config.toml
hidden_size = 512
num_key_value_heads = 4
norm_place = "pre"
positions = "learned"
init_std_up = 0.0184
learning_rate = 0.00118
lr_head = 0.00617
final_lr_fraction = 0.05
max_seq_len = 1024
Each number is 200 + 20 x the weight over its row's rms, rounded and kept within 0 to 999. Layers, rows and columns count from 0. The size before them is the row's rms in percent of the matrix's.

# layer 5 MLP up, 2048x512, rms 0.0496, rows 820-874, columns 384-447
098,215,206,182,202,198,188,179,191,174,201,181,201,227,157,202,208,194,203,227,182,219,199,243,189,224,185,194,225,196,197,223,198,188,163,164,198,218,200,208,168,225,182,246,178,211,210,201,217,194,225,207,251,211,209,178,187,187,195,212,211,212,217,198,234
104,184,214,216,197,192,179,170,160,204,192,191,204,191,224,186,179,198,196,230,172,218,184,205,203,211,220,223,187,164,202,221,219,204,179,186,211,208,204,190,171,199,179,192,206,211,160,213,207,184,225,169,192,220,188,203,194,177,214,209,202,185,229,222,188
095,196,165,212,193,221,189,183,190,192,244,192,185,199,175,204,181,189,217,201,187,247,218,211,170,213,214,201,167,210,189,189,209,201,217,153,165,204,190,175,191,180,188,180,164,188,166,187,193,196,228,207,194,202,235,190,203,216,188,177,160,202,187,212,214
097,191,193,214,174,186,224,192,201,220,220,160,187,188,200,243,157,171,212,204,228,173,211,249,220,176,231,191,223,180,235,167,190,227,175,249,198,216,230,212,177,175,237,176,221,175,192,234,200,215,202,232,175,192,150,184,188,199,197,202,203,196,222,234,191
096,222,215,229,205,225,173,201,203,204,214,184,203,186,168,204,203,225,186,165,189,204,216,185,169,200,194,200,224,203,186,217,187,204,208,191,142,224,194,188,217,193,172,160,206,213,197,220,218,236,217,208,210,225,209,213,212,205,206,206,182,163,175,217,173
102,217,227,191,209,250,178,212,234,229,223,197,190,169,207,181,166,235,184,179,180,230,202,212,193,229,169,203,167,189,189,184,227,235,187,206,196,176,244,191,209,191,181,180,227,181,209,187,216,223,215,212,205,209,208,193,216,172,166,201,261,203,184,192,202
106,184,208,220,205,199,211,198,224,213,180,189,187,222,210,187,192,190,212,179,182,178,197,212,206,219,171,198,237,212,188,180,215,193,194,182,198,198,189,208,200,212,227,173,199,229,196,198,182,200,196,179,240,219,199,207,197,147,187,219,184,189,192,210,152
114,193,212,214,190,213,201,195,197,165,196,184,217,181,190,193,223,159,227,206,210,215,203,207,186,182,167,184,226,203,207,201,196,196,200,178,180,182,190,236,193,175,203,222,210,190,179,183,227,187,188,159,234,220,221,210,228,178,228,176,152,156,203,191,216
104,186,187,204,175,199,229,170,219,220,190,189,173,206,194,199,192,225,195,174,193,220,179,209,212,226,178,222,163,224,192,210,218,200,196,200,175,193,211,239,163,164,176,158,197,196,203,191,245,174,187,209,197,214,177,181,193,178,201,214,210,167,209,242,266
107,213,191,210,190,237,211,190,236,199,207,183,196,184,212,182,203,223,191,203,174,190,223,190,178,237,210,246,217,229,172,220,181,190,165,196,176,220,209,211,196,222,218,192,195,208,197,171,191,188,174,195,201,193,216,193,181,180,164,206,201,191,193,182,216
124,211,223,203,200,160,196,211,217,209,198,225,208,179,193,209,171,203,186,219,165,207,212,224,219,202,208,206,186,201,204,215,205,190,242,187,207,216,186,185,180,208,189,201,202,210,221,196,175,192,221,187,188,209,203,186,223,201,187,187,224,212,190,204,187
096,199,208,195,201,189,155,180,161,198,208,214,185,206,175,231,195,203,173,194,217,207,219,227,210,194,194,211,179,190,216,175,227,226,184,196,203,200,193,186,198,180,191,210,147,202,217,176,211,222,199,223,199,210,216,175,202,181,225,197,175,219,189,184,212
109,216,188,214,228,213,240,255,194,211,200,247,210,220,179,218,188,189,193,166,198,168,195,164,196,189,182,220,181,227,202,191,215,165,222,177,226,193,207,207,193,225,224,159,179,220,230,229,190,198,185,251,181,225,189,221,221,193,201,201,183,204,209,219,202
093,206,200,197,199,207,219,200,198,194,181,196,165,229,171,156,186,222,203,199,228,185,194,199,171,161,205,140,179,228,188,209,193,188,169,221,210,223,190,197,232,197,206,177,204,213,159,197,237,214,174,186,182,223,170,185,180,172,209,216,169,210,176,197,169
105,171,196,202,191,180,223,206,193,164,199,193,205,212,202,197,155,179,206,193,225,191,217,195,185,206,228,215,205,205,160,186,203,229,197,199,226,196,199,189,144,191,202,179,215,178,214,196,171,181,176,218,204,174,176,187,244,194,240,230,196,244,210,214,194
104,176,214,220,196,231,225,188,179,187,160,190,230,214,216,172,192,224,205,230,198,178,181,193,170,249,212,180,193,231,224,176,201,166,183,201,181,205,214,220,203,176,203,194,215,228,190,182,196,215,183,225,210,240,187,185,198,222,187,217,185,185,200,207,199
112,176,206,203,173,214,202,205,193,213,172,223,204,221,213,223,213,165,220,216,207,220,210,198,192,197,166,227,175,177,179,180,195,229,197,202,174,194,169,200,218,213,188,191,192,215,171,237,185,200,205,194,233,220,199,221,164,227,204,183,206,195,212,207,221
095,186,198,203,208,193,182,201,187,185,223,184,223,212,244,236,206,178,197,187,230,195,216,222,214,198,186,145,182,224,229,209,196,211,230,195,192,176,196,147,196,177,195,251,193,183,186,217,200,180,181,191,207,202,167,203,204,205,193,217,216,172,174,185,176
097,217,249,207,199,204,186,170,216,191,177,215,200,179,211,204,187,212,189,221,180,195,219,169,215,212,190,212,183,199,206,214,168,200,219,185,200,195,216,199,204,186,229,179,184,153,192,195,198,198,190,215,207,195,225,184,188,178,178,215,208,196,202,177,188
101,178,219,174,211,204,181,227,190,171,226,200,196,199,217,215,193,199,203,210,198,235,156,216,179,182,247,210,210,161,201,188,217,189,226,180,217,168,233,204,178,212,201,231,184,157,223,202,173,186,193,181,232,215,197,206,211,205,210,200,224,196,169,203,179
091,210,188,191,206,214,171,166,183,206,183,218,179,216,195,220,172,214,194,181,186,194,210,171,208,216,205,182,178,223,218,232,201,183,236,209,215,217,196,207,230,212,223,206,190,190,183,135,219,230,184,185,197,192,200,211,175,166,158,212,188,163,196,216,205
102,203,180,193,183,216,191,215,213,235,232,203,202,195,227,201,217,189,185,219,184,234,209,181,173,225,195,181,227,207,232,188,188,203,228,197,180,161,220,169,176,201,214,207,244,187,166,181,225,216,189,206,186,211,217,181,211,198,175,199,195,188,196,219,156
101,191,256,233,210,207,215,168,205,178,218,194,256,171,205,167,233,206,208,187,219,208,192,185,210,199,200,201,207,192,208,261,253,217,172,235,227,196,161,224,199,214,174,229,192,222,230,245,188,212,206,185,199,172,185,192,203,224,197,201,178,203,228,180,225
113,176,219,199,214,212,209,221,217,238,197,182,192,190,185,204,189,208,212,187,211,165,204,181,189,214,222,159,201,201,225,234,223,205,226,208,197,214,199,202,184,227,172,157,214,210,198,198,223,198,188,203,215,206,213,217,203,196,205,189,225,191,222,213,187
101,178,227,177,186,217,202,186,172,206,154,208,196,208,180,240,212,190,160,191,218,170,209,201,183,207,165,176,177,214,238,192,252,181,178,255,201,218,235,195,185,201,165,186,164,190,165,257,196,199,214,204,191,210,212,195,194,182,154,194,196,217,199,202,230
093,228,211,182,202,203,195,184,193,231,169,212,213,205,175,159,238,198,207,206,212,179,179,232,198,189,228,227,209,202,190,219,209,173,153,255,184,166,185,216,218,233,212,169,196,169,198,226,213,219,209,209,209,176,206,178,216,201,184,220,188,199,201,167,203
105,186,194,171,196,167,195,194,193,196,213,201,185,216,201,239,166,204,193,198,210,190,195,203,205,184,218,212,199,213,208,186,175,195,191,195,204,163,229,217,202,199,192,195,202,168,209,186,198,223,215,234,219,205,208,226,206,198,187,203,221,198,231,198,209
100,219,214,185,229,198,211,201,191,209,196,181,188,191,203,174,210,224,189,155,185,179,188,217,163,184,165,187,221,211,202,182,201,198,166,214,184,216,228,224,209,186,226,168,213,183,183,249,200,187,209,230,220,207,206,221,177,201,187,241,215,183,223,177,169
086,180,183,208,228,214,203,205,179,223,171,210,191,182,199,170,209,215,188,158,185,228,229,185,227,190,199,211,161,205,224,232,216,201,200,193,165,179,199,185,183,201,198,195,197,232,242,215,207,216,177,204,226,213,201,200,203,181,209,168,171,188,204,218,175
084,224,212,197,180,241,214,225,190,198,177,215,197,188,216,205,208,171,206,228,225,221,195,190,189,191,192,172,174,181,204,193,207,206,197,221,176,181,221,219,204,220,175,185,207,177,182,183,179,196,224,192,209,215,202,174,215,218,253,185,212,210,208,173,192
110,207,226,176,194,206,203,220,218,203,206,171,210,189,196,198,229,205,227,182,171,221,213,217,188,209,213,175,207,206,172,218,200,202,170,217,187,204,225,220,180,190,222,163,193,201,176,209,203,215,200,207,197,202,238,212,205,222,228,192,223,200,183,181,197
094,186,229,160,195,194,180,210,171,200,177,203,223,167,218,217,223,257,206,218,212,198,194,199,179,176,177,205,161,163,201,212,239,208,209,200,186,220,189,201,201,217,186,199,176,211,182,201,188,197,189,218,204,202,149,188,227,174,194,225,182,206,215,228,177
109,252,194,201,195,167,209,201,214,217,222,212,161,180,200,191,157,204,190,190,181,190,179,152,156,197,256,161,178,167,172,199,207,193,185,217,202,188,195,216,209,193,209,192,202,204,178,138,217,250,215,184,211,254,208,185,205,243,178,207,207,198,180,213,168
093,208,185,238,195,196,178,170,235,201,205,203,215,189,225,187,211,230,219,203,190,194,201,213,216,202,179,193,229,207,181,197,206,217,190,203,217,199,214,212,185,190,224,193,176,193,186,209,196,164,189,215,224,209,204,212,202,177,218,187,216,184,210,192,219
093,169,198,218,175,189,220,230,201,202,194,202,193,171,246,234,215,191,206,181,160,203,226,209,195,194,210,199,225,241,198,186,207,187,221,253,214,187,173,203,196,175,163,204,152,221,194,211,215,212,202,228,190,216,222,203,209,215,164,189,196,221,215,210,207
110,199,213,208,196,193,202,201,209,146,187,195,215,212,224,219,198,191,185,201,191,193,190,189,187,232,184,171,172,204,204,217,206,171,173,203,225,193,164,164,213,233,179,199,219,187,193,166,193,194,191,201,182,204,214,204,224,174,231,223,190,203,205,234,202
103,198,204,187,237,183,206,225,233,210,207,191,211,182,205,214,205,185,181,191,238,182,210,182,229,188,221,216,187,197,186,226,187,206,209,202,194,202,174,180,169,193,179,240,202,186,196,181,202,180,237,197,221,201,213,208,200,191,180,227,201,202,194,192,160
101,241,189,193,210,193,142,196,203,218,160,190,177,185,208,194,182,177,181,207,178,204,185,159,210,247,203,213,229,189,198,188,168,185,231,204,221,184,188,169,192,200,186,220,221,179,238,193,194,195,246,153,181,192,157,204,194,179,244,185,217,175,211,220,198
110,188,216,193,165,177,173,144,233,195,170,180,189,192,231,181,228,218,203,171,194,195,198,235,202,209,178,201,201,155,203,166,225,220,214,200,192,198,179,197,220,180,171,198,168,174,233,231,223,194,243,196,207,198,206,201,191,220,190,185,207,215,201,194,213
105,174,223,175,200,164,200,215,204,202,176,225,212,220,152,184,204,202,222,186,175,214,161,196,207,220,182,203,202,217,166,208,241,230,171,225,220,176,164,215,195,215,241,174,212,216,189,214,227,208,227,210,191,213,174,184,194,210,226,180,172,201,198,208,187
106,222,200,182,199,194,197,141,196,245,195,165,180,223,214,214,243,218,213,225,203,216,189,216,199,225,165,215,200,199,228,227,228,203,232,213,183,193,205,212,204,169,236,214,177,171,180,191,193,189,174,177,211,212,203,184,200,181,159,222,186,222,203,211,196
106,196,188,203,223,183,221,166,213,197,199,170,215,208,194,224,223,220,189,199,202,192,214,223,187,190,253,205,212,175,194,210,206,210,190,204,233,208,208,217,211,180,180,208,205,206,173,154,198,224,209,206,208,204,224,223,164,209,212,199,184,188,190,225,179
086,248,200,199,185,236,178,221,206,200,238,192,164,220,205,232,210,192,212,178,206,253,188,170,196,200,212,209,246,214,236,187,193,205,198,212,213,188,169,203,212,197,189,212,200,201,191,182,227,237,212,221,219,214,193,180,233,222,179,196,207,171,180,209,211
096,188,203,201,175,171,183,181,214,218,194,191,185,156,178,209,236,201,200,181,216,179,163,189,192,234,210,231,243,194,188,179,201,190,194,193,159,199,200,178,230,225,207,190,194,224,232,169,183,181,205,197,173,255,193,204,201,191,206,191,211,161,212,202,200
100,210,225,206,195,203,240,201,237,208,200,173,217,201,187,172,169,222,192,184,183,195,181,204,187,186,195,180,218,219,219,216,200,209,202,227,226,197,208,199,201,198,211,162,228,202,212,220,184,174,233,208,221,179,166,209,234,192,204,183,208,186,203,206,186
102,179,200,206,185,191,220,184,193,196,205,176,193,192,241,212,208,207,208,179,211,225,199,210,204,206,219,182,184,229,184,193,226,182,148,201,187,150,201,184,218,196,203,238,190,201,210,183,192,179,183,236,182,203,230,196,220,222,205,192,208,173,195,162,194
100,184,206,218,220,202,181,220,171,224,156,208,237,163,234,171,201,198,252,188,202,204,230,181,207,209,161,226,181,221,187,189,200,213,222,209,195,228,209,203,182,205,199,198,183,240,215,195,205,210,189,169,198,195,204,191,210,193,202,222,215,213,203,223,204
100,214,198,171,208,150,199,230,194,232,176,197,175,191,213,226,182,206,204,189,219,212,176,250,199,215,236,209,160,239,189,192,191,164,200,208,211,240,204,183,225,202,171,206,195,205,245,192,214,205,166,186,194,232,147,175,203,215,199,233,217,171,226,212,177
102,181,178,175,205,219,219,186,208,193,188,190,213,200,210,219,196,209,182,194,211,202,210,215,188,208,194,200,224,220,226,182,197,217,230,189,206,177,149,201,189,212,196,242,222,201,231,215,202,202,195,188,211,173,168,175,208,210,161,209,196,186,183,207,206
102,196,218,215,161,214,208,186,229,216,219,184,205,190,180,180,217,198,231,202,193,185,236,221,206,222,203,220,233,205,226,197,241,187,183,181,189,185,161,207,225,176,182,212,234,183,199,227,208,215,184,177,218,217,205,225,190,188,196,169,197,203,196,245,223
106,172,214,166,190,182,187,150,211,199,194,179,200,216,239,196,186,201,175,186,201,181,206,222,178,170,219,179,222,207,192,201,186,221,214,201,178,172,170,191,198,161,211,181,221,223,185,197,188,216,192,224,209,191,178,193,231,208,217,225,236,202,212,199,199
102,196,207,192,208,208,205,212,194,198,208,224,180,220,205,202,192,225,190,164,179,169,170,204,188,165,199,162,185,196,196,201,212,228,231,209,200,212,205,206,195,189,205,206,189,210,226,207,196,179,248,190,207,183,190,167,181,176,133,202,179,202,201,209,234
090,178,202,189,190,191,180,217,193,150,214,214,177,211,214,157,174,197,216,221,198,162,223,178,218,170,206,225,196,205,159,165,207,185,164,225,181,182,214,201,210,195,203,220,200,177,233,157,160,184,171,234,190,209,200,175,180,218,205,209,212,230,200,176,207
093,187,202,233,217,190,215,174,158,230,196,197,177,197,215,230,183,186,198,209,208,197,214,196,208,215,215,221,191,218,205,207,165,195,196,182,187,171,219,184,214,215,193,167,213,179,232,184,213,188,235,188,177,215,179,197,173,199,222,180,223,219,251,236,188
100,194,189,201,211,180,174,177,185,212,231,228,184,193,166,245,174,153,216,166,182,202,195,214,170,192,212,191,158,191,207,212,207,220,199,231,168,164,167,167,178,238,184,194,174,183,203,178,184,183,159,243,200,208,238,214,211,169,207,188,257,179,239,215,194
# layer 5 MLP down (transposed), 2048x512, rms 0.0495, rows 820-873, columns 384-447
096,182,217,177,248,198,206,187,239,183,164,240,169,214,201,227,231,211,193,219,213,198,179,210,178,204,163,219,195,205,200,181,208,264,192,198,172,200,189,226,178,210,218,211,253,144,196,200,182,193,249,189,174,212,205,188,233,237,190,189,225,189,188,234,180
093,238,201,192,208,187,220,188,203,204,183,224,193,219,230,203,191,229,239,208,223,191,190,213,204,210,149,200,176,188,215,170,157,217,239,193,188,198,195,190,195,198,211,210,213,207,202,155,199,180,188,227,213,212,195,218,213,194,166,154,252,181,199,207,215
093,160,231,170,196,181,214,178,197,197,199,211,222,196,186,199,201,208,213,209,193,188,199,208,170,208,195,231,235,240,225,166,215,187,202,221,197,182,206,211,192,221,184,253,191,201,210,197,216,181,194,198,174,231,215,203,216,186,201,190,220,212,177,208,201
094,201,199,173,237,201,204,217,264,201,176,199,171,206,195,196,212,215,205,194,200,205,207,181,182,207,171,194,201,208,181,198,161,212,195,191,177,193,204,207,222,226,162,226,169,194,208,184,199,151,206,199,195,195,208,198,208,201,206,196,189,204,151,195,224
088,192,202,192,208,181,206,179,208,186,187,177,192,162,197,230,195,237,203,187,120,193,183,217,190,232,181,187,230,210,207,221,197,216,187,191,193,218,147,220,232,211,211,200,255,186,210,214,210,223,223,191,179,178,187,205,217,186,207,231,174,205,189,181,218
101,227,227,189,207,186,219,192,182,195,206,218,207,162,187,193,171,212,159,260,220,175,216,216,224,182,187,228,205,202,182,181,199,225,150,208,241,198,201,190,239,203,206,212,226,186,232,187,204,198,194,209,175,164,207,219,233,181,217,201,211,202,191,210,212
096,193,207,211,200,189,191,166,163,202,203,207,212,185,225,190,169,171,209,191,214,198,218,211,206,149,194,242,216,217,204,204,182,202,198,198,206,233,226,183,194,204,194,206,194,167,198,241,195,217,197,222,189,203,205,190,200,205,223,190,194,197,198,206,183
099,179,222,202,192,192,204,223,218,204,215,199,234,228,215,238,191,202,205,178,226,215,186,229,184,230,223,212,203,206,220,220,221,188,242,208,186,212,171,178,175,218,192,220,240,200,189,189,196,153,192,164,212,226,195,203,183,195,185,209,224,206,186,191,224
103,176,202,165,190,181,201,183,213,222,186,188,213,235,171,226,196,226,189,173,181,197,152,214,231,203,199,186,185,234,235,219,195,190,211,217,168,209,210,199,178,198,208,186,191,234,209,168,218,155,217,194,224,241,185,193,158,203,189,214,183,189,198,184,259
105,190,178,217,171,206,220,219,216,146,236,178,172,159,223,227,194,210,189,234,204,189,202,186,220,207,202,229,210,179,164,197,191,219,181,193,200,222,248,229,203,212,196,213,218,188,192,199,177,199,213,183,141,224,185,255,198,232,220,184,183,204,230,191,189
167,195,217,181,186,201,184,203,214,184,206,211,223,178,208,243,164,187,222,211,184,211,175,193,213,221,214,198,177,236,172,182,202,189,227,202,192,219,231,202,206,208,227,221,204,175,213,200,220,179,189,188,216,217,168,192,213,225,192,183,221,193,172,207,191
091,178,208,192,171,179,228,205,212,229,208,202,203,194,205,219,199,163,234,177,219,210,200,206,226,197,174,183,200,215,237,201,181,198,200,192,187,202,172,198,162,211,204,190,204,187,191,204,186,174,207,178,192,194,232,211,191,214,218,159,195,217,198,192,216
104,193,175,195,192,216,217,204,211,203,183,175,189,202,185,181,213,195,187,209,205,178,202,192,156,182,178,189,175,175,195,197,168,196,178,185,205,188,173,181,201,214,209,209,241,195,206,203,173,244,194,202,170,233,198,171,206,231,223,192,246,161,178,173,184
117,206,182,181,213,209,199,219,188,210,177,188,236,209,215,233,206,144,178,178,180,224,178,219,216,207,187,252,122,181,228,189,201,221,232,175,163,229,200,174,196,200,182,183,188,193,204,248,195,185,165,177,210,168,204,255,215,207,171,190,181,184,203,195,234
093,218,225,177,198,181,180,208,205,201,209,179,173,187,209,207,204,195,193,195,243,221,210,228,231,198,198,183,220,192,200,195,201,205,262,201,213,180,197,226,198,209,217,236,210,205,186,200,177,215,171,187,194,215,200,205,200,187,187,175,207,204,180,204,208
097,151,230,213,262,203,203,197,199,208,193,177,226,203,227,200,198,187,221,186,205,228,200,170,178,212,208,202,237,170,192,199,175,240,213,202,196,240,231,185,191,221,194,214,197,211,221,220,179,157,191,191,190,203,239,171,186,218,189,235,183,173,216,216,215
103,186,201,203,212,222,182,186,177,193,232,227,223,229,182,216,189,226,238,183,190,202,204,190,185,182,191,198,187,190,164,211,192,204,205,227,168,202,211,214,204,208,225,230,247,215,222,226,209,218,242,165,235,243,198,219,205,159,247,207,201,168,217,198,190
091,200,211,199,190,217,158,212,236,198,180,246,200,163,182,226,201,203,208,195,214,174,230,214,229,195,192,228,203,197,214,182,227,204,173,204,207,197,184,197,206,221,218,158,179,221,235,196,181,204,217,192,189,189,182,218,191,198,199,192,182,226,193,192,215
110,201,208,198,212,209,179,158,184,191,192,200,208,186,179,190,124,217,199,178,183,208,211,187,223,193,185,186,259,197,206,199,218,184,221,192,218,186,158,183,193,199,175,255,225,174,194,202,170,215,202,174,199,217,220,201,193,197,228,162,220,226,197,197,196
090,204,220,210,228,153,212,192,208,238,214,199,192,203,233,206,203,213,152,149,193,182,219,212,194,195,208,204,185,202,190,192,201,204,179,194,197,183,213,221,238,227,218,198,184,195,185,215,229,193,175,215,209,198,222,190,175,203,198,225,208,173,212,218,213
093,245,187,168,216,226,196,244,218,223,247,211,241,200,160,219,197,199,188,210,187,216,199,212,238,170,201,196,237,202,193,181,179,190,184,158,191,239,207,215,197,221,209,154,205,191,185,172,223,223,193,149,192,196,184,214,215,197,181,206,194,211,222,207,187
095,237,236,219,185,172,168,177,166,194,195,167,190,176,191,187,235,213,230,182,197,181,161,181,202,219,211,213,217,181,187,193,203,238,219,220,212,192,180,189,191,199,195,198,245,220,202,192,202,186,208,201,171,245,181,197,207,210,199,164,203,205,198,227,215
094,198,172,180,198,230,206,200,169,214,224,199,193,219,185,220,181,167,187,214,181,207,209,114,170,220,209,188,226,211,162,201,227,225,187,237,208,204,200,199,188,198,225,215,195,177,229,223,212,217,195,183,175,175,204,203,199,180,179,210,218,175,184,165,215
108,154,185,224,193,214,212,179,200,229,184,217,163,190,205,206,196,193,206,188,226,227,191,172,212,235,212,180,209,192,190,204,239,174,211,199,204,167,209,193,202,193,185,239,231,215,189,195,236,176,203,202,203,215,181,199,198,241,197,223,190,172,202,195,194
105,206,230,195,218,204,195,181,185,195,205,189,196,198,194,209,181,196,199,155,218,212,209,194,211,180,215,201,228,232,206,214,196,191,200,187,193,171,198,192,197,229,192,194,209,221,211,160,189,178,218,186,181,219,199,215,160,231,195,193,209,197,169,198,214
090,180,195,197,163,223,161,223,201,197,229,148,198,190,242,214,197,169,182,211,165,223,230,183,191,214,234,212,252,182,180,205,160,182,208,208,237,192,184,187,186,190,211,207,187,183,224,210,196,155,195,183,159,211,224,193,202,168,191,167,215,205,207,190,192
103,221,206,202,198,162,190,200,225,206,206,169,180,183,234,202,168,204,196,200,197,203,213,220,205,209,232,153,226,234,205,224,186,183,194,194,177,207,182,196,211,176,166,170,200,205,203,230,250,216,178,182,212,182,185,190,219,183,220,241,218,182,183,222,215
098,172,155,155,172,181,183,193,203,181,230,233,166,227,191,220,186,181,210,152,216,165,172,166,223,227,228,205,226,185,199,225,186,200,206,185,241,198,195,226,200,203,235,216,200,199,181,213,216,210,168,245,218,215,208,217,211,189,201,171,211,201,230,199,196
094,214,220,214,243,234,221,243,229,196,206,211,161,242,146,186,221,186,199,184,222,184,177,157,199,219,252,183,191,182,169,199,182,183,200,174,186,206,215,189,201,195,208,204,220,212,216,218,189,206,198,197,219,215,197,178,228,177,205,217,221,215,205,202,187
090,177,207,158,215,204,176,236,195,200,195,221,234,178,187,179,193,188,191,169,187,194,199,166,186,202,207,174,235,204,183,199,212,211,197,199,231,208,148,186,217,205,194,247,220,218,219,191,185,189,183,185,209,205,183,198,238,194,222,225,190,234,227,231,198
109,198,204,177,201,196,177,169,200,186,194,180,188,236,175,206,190,186,210,219,182,207,226,205,182,229,170,189,186,198,184,192,200,207,193,233,199,205,213,193,166,190,234,170,161,227,206,191,195,199,217,207,191,169,224,237,196,209,212,201,197,227,200,221,193
092,202,182,222,198,227,198,228,188,186,204,207,189,206,199,214,186,163,202,195,215,201,211,206,208,179,231,193,163,199,233,195,183,166,205,226,161,195,219,177,215,162,198,171,200,195,196,177,205,199,238,195,204,204,196,208,226,178,193,192,205,178,195,237,196
106,188,184,182,176,202,220,190,208,180,223,201,211,186,242,208,214,185,194,226,178,201,162,189,218,234,237,242,166,194,200,204,196,170,187,205,169,201,192,225,227,213,239,234,225,202,211,201,178,205,172,194,233,171,183,243,198,193,220,204,203,187,155,192,158
090,207,186,209,170,160,193,175,188,216,184,215,227,187,171,224,200,210,200,204,214,201,232,187,175,223,213,179,187,190,181,184,197,189,213,181,212,213,166,231,166,189,183,216,227,229,191,223,218,188,172,218,200,158,188,236,231,195,204,192,230,218,174,224,210
097,211,208,205,190,206,172,212,192,179,188,203,210,200,189,208,210,217,203,213,198,202,191,216,206,177,193,192,157,214,219,175,202,172,217,177,180,212,192,194,169,239,221,204,206,197,223,208,199,148,211,118,182,193,172,213,216,226,202,181,212,188,198,175,208
105,207,160,235,209,202,178,197,197,198,187,219,194,187,212,195,182,191,177,162,197,172,211,222,196,201,218,205,220,196,199,215,239,228,191,181,209,217,205,203,214,228,214,223,203,190,187,228,215,185,201,207,190,226,213,191,176,165,151,213,211,196,226,203,201
106,194,209,195,219,156,209,201,211,179,206,181,209,177,216,217,191,175,171,210,188,219,210,195,179,188,205,217,157,200,187,172,200,194,183,159,214,177,226,216,193,188,208,210,218,187,204,214,189,208,184,213,184,189,225,190,190,159,240,201,197,187,217,200,174
103,220,200,220,186,214,164,184,192,176,217,196,160,176,222,226,178,186,183,227,187,225,218,186,238,180,210,179,202,202,164,220,185,214,207,193,188,194,198,238,184,217,222,214,204,199,190,209,202,188,214,167,219,182,193,227,219,189,199,227,175,204,191,190,222
104,188,190,193,162,182,199,196,214,191,189,236,195,213,194,134,218,192,227,218,191,204,182,192,184,226,203,194,235,181,216,192,200,173,201,167,182,225,199,213,178,229,191,202,225,221,222,191,234,221,195,186,194,195,205,196,219,214,220,191,188,202,185,218,180
091,188,186,191,206,199,169,195,209,191,215,176,197,208,237,185,154,186,210,198,211,180,201,162,198,227,220,186,243,185,206,229,184,176,195,211,184,177,229,237,235,205,210,238,233,206,188,184,202,201,166,192,183,174,167,209,208,206,189,213,192,169,199,177,218
099,167,229,210,176,195,192,181,202,187,172,207,217,167,213,190,161,224,214,223,191,159,194,197,191,160,175,186,193,192,176,188,198,212,219,216,176,156,189,197,198,171,170,201,192,218,193,178,191,215,220,212,199,207,220,194,184,222,199,199,208,189,150,175,231
095,170,239,216,189,226,209,210,205,173,228,206,198,184,205,201,208,183,227,197,160,194,192,182,199,201,246,228,243,172,200,189,162,164,177,189,231,219,167,202,207,211,223,243,171,198,190,246,190,201,198,221,215,193,187,189,189,196,234,188,224,185,203,177,203
108,174,221,188,202,225,209,207,187,213,143,185,209,201,197,181,202,168,173,189,193,205,197,234,209,182,213,231,180,197,213,186,201,155,196,182,189,217,211,177,173,181,158,189,212,210,199,212,161,187,205,195,226,219,214,193,187,169,214,215,223,217,217,181,196
097,242,207,192,218,193,248,191,200,166,189,177,201,179,211,189,203,186,183,198,169,179,185,199,195,156,212,215,229,186,201,199,197,211,217,190,190,192,186,212,211,172,184,210,205,237,207,216,206,208,191,179,191,190,202,180,169,214,194,239,195,173,159,192,227
099,212,169,191,196,204,189,147,185,205,203,194,180,202,202,173,188,237,192,214,195,243,208,210,211,212,234,208,234,224,205,170,229,202,201,215,174,191,217,165,184,222,184,210,179,207,200,210,188,217,216,210,163,157,222,210,184,223,199,213,213,209,183,192,185
087,214,189,205,172,227,215,204,209,211,220,205,191,198,207,197,186,219,204,200,197,194,181,223,217,195,224,187,179,207,218,203,220,203,217,212,220,209,181,226,178,196,199,191,173,216,188,211,204,197,181,209,211,203,240,238,196,229,191,207,189,210,196,235,213
098,227,199,221,201,235,198,195,243,213,209,233,180,197,196,211,166,184,172,181,210,217,200,190,203,191,207,192,225,196,172,187,192,187,186,196,200,208,186,231,222,205,218,175,164,192,181,203,199,192,177,198,192,175,235,206,254,184,156,188,165,180,205,191,224
098,192,165,200,211,201,160,197,193,210,191,197,196,204,174,191,183,197,190,184,207,194,193,200,226,175,216,214,201,197,235,212,188,214,201,214,200,184,209,191,191,222,170,194,176,183,211,206,188,211,201,184,203,188,194,178,232,181,224,185,196,223,228,221,237
100,213,223,172,217,210,172,159,183,195,178,219,218,227,190,181,239,241,201,173,195,182,193,203,214,229,198,201,215,196,202,174,187,190,194,212,205,213,185,177,212,217,225,254,218,153,231,188,197,231,199,228,199,180,200,203,226,205,198,205,208,203,210,208,213
103,203,208,195,202,170,175,211,225,200,182,202,168,170,233,171,191,220,196,181,197,217,185,174,207,218,185,220,180,203,207,229,223,145,219,198,179,187,209,192,219,224,179,159,190,196,190,189,190,153,176,213,163,196,193,196,177,183,240,194,195,164,197,216,188
096,187,220,195,202,175,222,212,186,207,205,212,161,173,204,213,189,229,211,244,192,217,210,207,228,176,196,200,184,170,222,164,189,210,189,162,184,219,196,223,210,193,209,199,183,182,190,223,226,214,204,216,198,194,220,228,193,202,191,218,175,220,202,161,208
105,234,188,202,244,206,216,235,217,200,211,234,213,183,207,202,210,171,215,187,174,181,222,177,178,217,164,219,146,174,186,171,186,178,199,201,201,218,198,200,195,214,203,221,182,200,209,211,221,198,183,191,145,217,193,178,163,202,197,191,182,191,167,206,199
094,209,218,208,212,210,183,210,211,235,198,231,257,237,163,205,191,242,165,205,206,209,180,180,162,198,205,227,226,192,210,196,171,201,206,212,190,202,228,195,192,225,184,182,206,236,192,208,189,230,174,217,196,170,194,201,201,173,175,205,211,204,165,204,224
104,240,198,175,179,188,199,196,212,203,180,199,195,170,225,196,218,174,189,217,239,225,204,204,194,224,206,191,220,162,179,198,167,228,218,204,236,231,164,201,191,201,180,206,193,207,228,201,196,175,203,184,205,211,202,177,210,226,196,224,207,232,180,230,217